Weights of a small transformer language model.
Architecture: learned positions, biases on query, key and value, normalized queries and keys, local attention windows, gated attention, value embeddings, hashed n-gram embeddings, LayerScale.
Each number is 128 + 24 x the weight over its row's rms, rounded and kept within 0 to 255. Layers, rows and columns count from 0. Numbers have three digits each. The size before them is the row's rms in percent of the matrix's.

# layer 3 MLP down (transposed), 256x64, rms 0.211, rows 153-202, columns 0-63
105:135077122120135102125141118137109083134100112134059137080103163154099131117117168138125120139130150164174166123072126107100130132124161140093124168116139131134121145126137123120168124108140134
101:111092128108136080127097125139141150114169167141091143126112100126144114157120142138040134137118152156118127143144134137111136149147120151106158118137145121129176121138092105116100101180148138
093:091085136094125139200106108122138163146106135112156105111116111135090149106109087138148151102116117124132123121095140116144144143114124105160120087166133129184125106129099153140097136124105164
097:141071116122148153157070133142147117138176147145090156094125120134120111122107089135137117151114147106147113116105194105122162122153125144129143140115107114135175144143139157147141164111142163
109:130132176110110108154092089128094160167126105134135098155102114148114165093150071121143136100158149121096085130120142135126142179153124086147123131156126120142134100078131130130126125121139111
098:139134154157158144100118110155140109070124099126096169142130140107147117138123126133092126180145158132114124135113122179133130149151139152095109098127158122092145103115149083160134132180096144
092:054138138086078120120149136133127100109138127148152134130129165126112164145117119158122123128073159098133077127147132131126110123145149155084119117118107124119122111128121194101127124095148143
112:127097150084077122142093126088143116130166133145125170115145124134100083104141123141117139159165130129145101166135134091137130117144160131118135107133100108146130145117146114087119159204133136
103:140121126085130114133122155166162150105168139158125101137096110160113099128132120102135080124124158089141130164118146113146133140159125145126116154145138106098167122062163147137094150103123092
103:126126116081091160141098113119140130124123109098118099103165119155165172170120131149095160116131091136161138137138139102108192149137113106151125107116118097122093117089143103129107154154150115
107:137129119091137114161132119088139127135128141141162150116142154111133190166099158146124122154138167097113156115138124106129097099132142153183097114093136164147122175111157134171116104125105135
102:139107140170126139130131115101148076122168145120124153104167138118050115116117112168121154118101142127121133093106119120105151134113136181148115151145077089129149133132079112118112120116123126
098:132120089126129110131138152154129101160135142128106177172144133169142147105124152200121118120126149110119149139114164119167115147121132073142121143115132137106102129093152090128080158102152118
089:119151148116111125112178113101127119068098101081092114145087112122148100100120152132114124141142093105139103099133141120119150137145166121132135122123103162075127170105128138117078155149111119
103:132168146116131115179147097124155126117106104116143143165122115142164107084168144098103127161101138127111153101101132107125135152146131132162102138109124128081134149165140173136105138135070095
106:147142120142100094133139110101096123131103119130140100117114117149128160166080103149192131121113187121096134135116129152092125120085166148125130143130119111147121129157118132077122088168103124
088:101121052124132142131125120120115139122130101106137113157145114133105130110165127148092084142124117160139181166118109113109161140132151068154077150148113099141102125109131123143114151115156114
093:184128140140111158121131097130104164152101129143087088135174152123089148145085122099168165133151165131106147096153099146158131126166158151136108141136145137133114147096122158116115132126111142
093:129138120131150126131133112197106132154104102176120093124158158134145104119168106095138125147168129133138154113131098150140136140112169106084094147140105136091137123092116143094137166121165145
100:113156112113100151128116115161144123154122145169121100130127156115142099134158195162127127120140189142146073152128146117142131134078136120131122133098141131137125107076160143101131173148121121
102:121116117151109100141146085191121146126126118086136125104153140169091148094074145104140083146131134112151145108141140118163127149136129159149122147090167151104131124130140115154108081136152126
108:157095126102126112131182100120094126126127122081166163085122153149134121085103144125142086110142150149114149144106120135106171139169128129136148141111170155140129103132105145099122096141150084
093:147132138167126180103178101129183138154132119126100108135123117099090146083123114150147165110125154130118154114141089137113102135151159128161116130142150126135125136145133181130140129112112066
094:169082129120130116143095111194118141147178100111108140102141119097134146132087117168096105109137111085138126148142148081157139103141130113104122133167107145129123132118099120145123123119177112
097:137123165122127130172155093143169122113122132151124154132173153181152131126133084117108101122143143172159165148104118110128114066137166126121116156129106124171156139150095131135122126153151122
096:133115151137149104111134174081119115111148139073108106126122140124097139147086110119113139122123111091094133119146110145136150102129127158130129139180179160104110106151154109114085150171152099
095:106147127117148156143098095184122156129119131130153151144105171135152096109115109147141118181136090119135084138117101118124110143089133096085198110114110107099137137139141128089122128126128126
108:096114144130143124161111141116168144130118105118111174052092124091129152140136143128142106137162134129143088108161099162097159127126122150134094146086142130112116124126169155158146134096105134
096:145157086109145156088110128128144147157115112096136178118089124104091102152111127105124133144151101082090115127138116142147144149119088103137102084127121126117140108108107103116100112190130108
119:134137110156146143121166153111105101139145169153125130102136118093088103120086118114127126148164127115066126110098125120136086098139091108093097143096151099096116111135102137104145124118079115
109:135074131154127128175127129144139117132090140121145141093108164126090080118115146170138127142132136105130114158123113063136087097121112126125128115088124167151161118159078126131143103141122127
113:123176115149113106169147100094099106115094109143114128115114129084119167121112133142138107141099092123120113094140194123115143130108145143142104140118137121101142170170177124112111119160161106
096:170119120147136145169161125152115151125136119103142146115132100101096147126144088058138102126109160103153149098147121132112091070124136120140105166138118127114146110149115167113153165119093129
102:104121089125094086132142112159121135101125159124135135148154129083115136104186160117113133105090095145121115151088137115163181101092132112129097119145097158090126141108117128165114139147127133
101:144113123112143102122088127113124128129094114133131171084116137134125104128114095107133077102126112142128177127099102123146098105182148087122115149129137176066146120125121135088157104123155125
089:103122070110125131112156102186112150145148098117126113125136095129124110142122147103100130126173107119130146152125171133089106138149128134193112156117123147140151140088159107159152138143151089
107:091136105114122102077119142138106166139137104097148176134142158134104125135107098119161093143152139108108148136169095114166128119126111104136111072118144147115134092113106115115097102163084127
100:178161170115124153138093097142122130113129102129137120094135139114079155157089121102119156130161149101132149083129146121155125122108122099169144124117154118126137129157122152096152090100142074
105:134152141153162142109090127140134115122139176122088100145159114155125101122166128113128094161094155123099166101098120136098144120098151136110101098109069159113127121112133160089125117158129153
095:131096106105120112122126146159129126081137101171099128152152149106104122164125113115151121081122146103117120130148158058088140099118133099101121109170162118117116150113129117134172113147090132
084:175112128154137168179139110147120121136168109116163122125159111158077152157119131144126129127107155152105078076107155116167118108164134119148108154131123146083103140135109126150137138107137117
097:129151101110151102127083147176131160137156132160096150112128098093135136146158101108139098072126123118118108144154104135116139169130122099159133065187127127125115111137091113114124133131142118
100:114088153126103157135132143137108134113149134176147159130126141134128116122113130140109083133131151106145140140097139166146141092177084115156149078182116118103151099118156111131112128164078145
101:104145097123116140178121171150142156120130174111143058101162124130141133097148116082098150138146132123129118104107155159135136130113170150128093112082129141132110152113150135154117144146140093
101:156112093129133143137113119128119116125138106136164137131083107173157074136115145124086109082117115169116103125084147127148126130141105115141139172140149153131138143142085184108166151135155108
100:162137157078107144115110109122139110137111168141117109122125119089061148127109096105091150137142143134087149123118139091162172154133152085138094116120106106125122117107089113105127114111138158
092:140114073151117085132152136160109144136144165145135112141124176131107096180118118128087141136161143121138118114122087122185108149091156124117106133140125160142157138102100113114108099140121169
108:156158101132129105183149158146082139127176118079106142108125118148148143107137074156114112109096118118148153133139127136155134100139115130119149096162088141117100131175125162125094118144145139
103:131116133099110113136111081194120121191103096080098137119105161122142115117095093123130127107114110105123141113136160114125147155142130119151128139109134150117133192086146115153134100111138103
108:131154148113128108132157058128144127157160104157130107148124154124130135160138144155108103146146144165086147161135081136120146113151107119160106136166111128102146179117164138129155133165099107
# layer 3 MLP up, 256x64, rms 0.227, rows 154-203, columns 0-63
103:139155141142135159081110166131168127142136154136118168154080127170149122137108123112187103159142101142127100115146107102140130135132145143130135120144101140176107163096122132088113128155166099
087:120151154118160094145130138109126095138106148106163085142116158159154055149163113148159098113128113151128152162133137143098105127085158109135110122111128154098149112129157176127154128129146135
099:146134138137153150145133156123101110112107134153119110144125209086143113099145169123142109145152152157144133120176093143094136125074139111129110173113123140107143093109134122115106133105167126
114:162143124130094121138110125095158107162119127142092142158120142139148140133156095092160102152094090156123096164135097074111135092124109109120142159118106159130148093178114149106115120131140100
100:146111106141103149116108142095133156173145109162148143144112127118122116144155164133125110158104160128165111118109130114160104160123175173142139096179126152109104110088171114128135138133143078
074:039143158084078147153150169126137126121179104149128130166122134108142123104116124117140140142121107110121096154115141105103107158120115141124102150125115160125101122157117164119125155121132098
115:148105119116126114137109137105148110177133144154107094160136122121149131118156134153124156160096099120163139141079113155145071138114131127106164136188155148095108112136109163152116154144160106
105:156124138126093134161137150134116088120119145098167099127160167085131099141085136145161163111141071142142181147133144095095128125120123126148103099122150136160106128168147144121112145102122139
113:104129137108110132137078164114156141163127104166148106117133109111138167148133117137134097188102088170113134158129138143112111152112126131114086151126127138142107082165169125160114105139114161
100:091087143131108080154115147063166140110144126117166148141133111122173116153097143150130121094104146109122155132144128102100137154131131132101135105093184125128116123130159093153153145104147130
100:103132130121110165140087123119139117114150149154125154138121159156139096134098113134178142162145162164149152155102103111155140147127084137106133104164134147177165139109168105118140127164122168
093:123145180103134106135134156115129125133122118161124082151126120111180117108127154132136161153102087113141183190158067135105094142154103129149108109148118123140142122123123145150153135131119107
090:147109108108143127110098156140136140165176134137111155107130165135151132113137131175148125105126118128119135081077157136149152106127151121094090128187179122151165114161105158123108125143130135
096:126097111147111125121090142100155101129157087111096138130144119124169118148146158104173134129134129134122133088128145150129131154049150117128110157111109128144143151136136164117164130103179169
116:154136138147142105104165144136089089123149142149131114163099136099143164111099124107160091107135144127142140127144083132089112116096092135135145134118151182121112122137108176178100139165130107
090:145132124130171126118140155127137113130135114190139114147109164111175100115117102131130197100101101126118137107085120146094096139128113148127140141158120135150156099092137104147124173172130140
093:126153162146116119141151115092173113084141086127144122126119104099125116104168132122149125106136138107159119115098133100126080197154114138109145113106115133130139135124171133183109165119095124
092:153107151137132138148133146115119145107157127128143140115107164128152079119123190175129113150116127092129145083133098096116085133158114096111108089123119142162142131172090129118090110100104134
095:141094163122146158128114146064105139157121098146138144160097139126154106110113107112134098143081150100131139135140082144089085130129118138128108132142168153150148068159115138134152143121142121
110:091152131163128131123130137128136119137165089109170136140135075143163121135103141147145163118147137135122092159191171080083104109107121156133137147098125139119110125127161108159135098120145140
117:140085118131118115111122125125088060126151129087139156111100120139121094132097186159136112152132142147125082109158116078112137123136089125104119115134157158135138102151142105119117118105155090
087:098157149162126139080149120134146082104145074088114152143112130114129132105122110097162083142160126090115137135110107121121105156141095144118157130126123172121142150134172109129143088157102131
095:142118136126143145146097134107100053107101068152098139113134093140136117072097145122108111144113130135159144162155094131151107140134137152108104132144156165104146119110116148122123128150175129
093:100154116149177164109101124104137117104117091132124168108139139119110152112122125144170158145111145119153113133098077101096108132085105103112092095120141155071120128107156140101135111150112120
104:146147129139129081123133154120099140129183110117130165113123126127157144087146138131141100128104104115144152099099122095165138168141100153139128174111139119153116111114105200109090092108122123
103:117130113148142112152112130147126159179121087105138109158090122099116101076126117093109116169110096115110098142153150122087137124114107149113160111113106191135115112168145155112117124097130114
109:121094169136139123123086118091118120094121140172132141144120088103130097096102105135135109122103113158144153141120118095124103175151152125126118178134118140102099129139137160109058144144138096
103:130117123137148086087127155139095165169124137158124095157101121131100122097100117133134149131118108134111112089141191124106069154115118124130108138132165153168111158171113142130111121113121160
110:115113113188098144174118167065127128149136148070144129150152144117106144128147147128141107144166122143149160129110183114122111104128126115108096125103087152136129114120137108100140160135107116
104:143160166134102155121121148106097144129151138140159090145086150139106144120108180113153095113153121140119115172166139132149145126153082163146115137170142130106149123114125135175091111147120165
102:085156122185139151144085163117130094091143110119148147118106127139127079121140109159118144120134146112140117132136124108100127146098110116121123162095148139162144112103166076124097151138182137
090:121133091164146113091081121142120139110112130177161148163106142178118144129102148119149112093122118167120135132139084143160124133086117155124145147148120153107127097087102165098091112124123120
102:143150144147124132123113144096115134150070148172138155172108103109119098118119102103121152111126104122112153135150138132157112181132116105115094113115161135099141083159129133157084154161158161
098:087139119127090118134088142081134090145121089135146130126123136115123127101133114116136140087173118112175134154162130155177121134093103104119145127131125134071114155128161138150127107126117069
085:121150127168105102092130194137147120173136144117105142153111180118129133107158099163124148122114126124112154132143135116101093141094124173092136132132143142117126120152203117130134143102111138
108:129109163140150106111175156138103141123175147175137106155086156116136085071115137118139141158085088133130110094137135108144126136116083122146132150112144138113159113123101135145110171134111139
105:145112109120096135157075136126164097144129080131129148155104161069112096114086110116146120143170083103148165110109167115133134145123133127136171172140133144146132128146147144137135124103137137
100:090113151130133129100104158102137115091111150126109102107124105131171099149107136090124085122169131150166104113162130124132138144148084112099156192145144118101133158145114108146136126147171135
097:106088146121118134088099125099148142108131151140163100116118131127155143111140137165135176127125095192119143171091117160095128109139122139120155121109140164163122070123152173148126124116129125
080:134077127152111135153130138154120131155155105135152139169131107116104092134194152124133160139117151142157130068119136128099107137131130126119103105112165156097155136121152155173114093132161152
095:119078158102152121097131156104096135121127115165111104136150153114152096157103150113147147138174129100110138128106082113108092146111152105102153160092139133152123121107195129125122116108145104
097:119116158152071098096162137107146140116152142165143136132113103080145151112097126131167144173100104162121111115131172114106179139106138114133158087147133123104125113132102103112125124139154097
102:083135145182123136164094120112104139133090112141149074152162117137167087142125172141128089152150124102140134118158166111126122144158119123120174131121115144145139116120159117112155147165135098
107:108122108125091147096099150128150123116111115120156112175124110118141108145141106133129140078100115091164116152113146141139135123102087123090102136113177175089141138126130105118098136076119083
097:066161137114117129101083134117176118109153116112143087120141098157173124123132125141158081159134153147143136101163087129105146159130133109113121092142156152119150143141147144149142101148147153
088:105146150142082126112131164138093146115125160103145113126088120119106075108164156187138140160134087096126098136103139118133075133094114115123118121135097123137100135161151120125088115110111115
115:108122124129160105119111148114112094133160122124114143154113084152142126130136150159133125103136087127165138138167124120096093125143084108055111184117148130100108094133127139120100148158115092
106:133115116138102135087110135115150101117118153135135141139090115132134063102161108128157111177111103140162130143139121152166130134154152147077118148139130114114093086103171127136091167106151142
108:147151158137122116088135126120132113134143135113140135149103143114102135182131178153131065159137122169135171174121155106115129149147094127138129118147129166112157139162117112157117182150149113
089:107165105159128120099134146116160102117118111140163142139111085083137115141155128128147076116140119131117126119172126103161138156129160137136100129155123122108132053089126134128142092152082142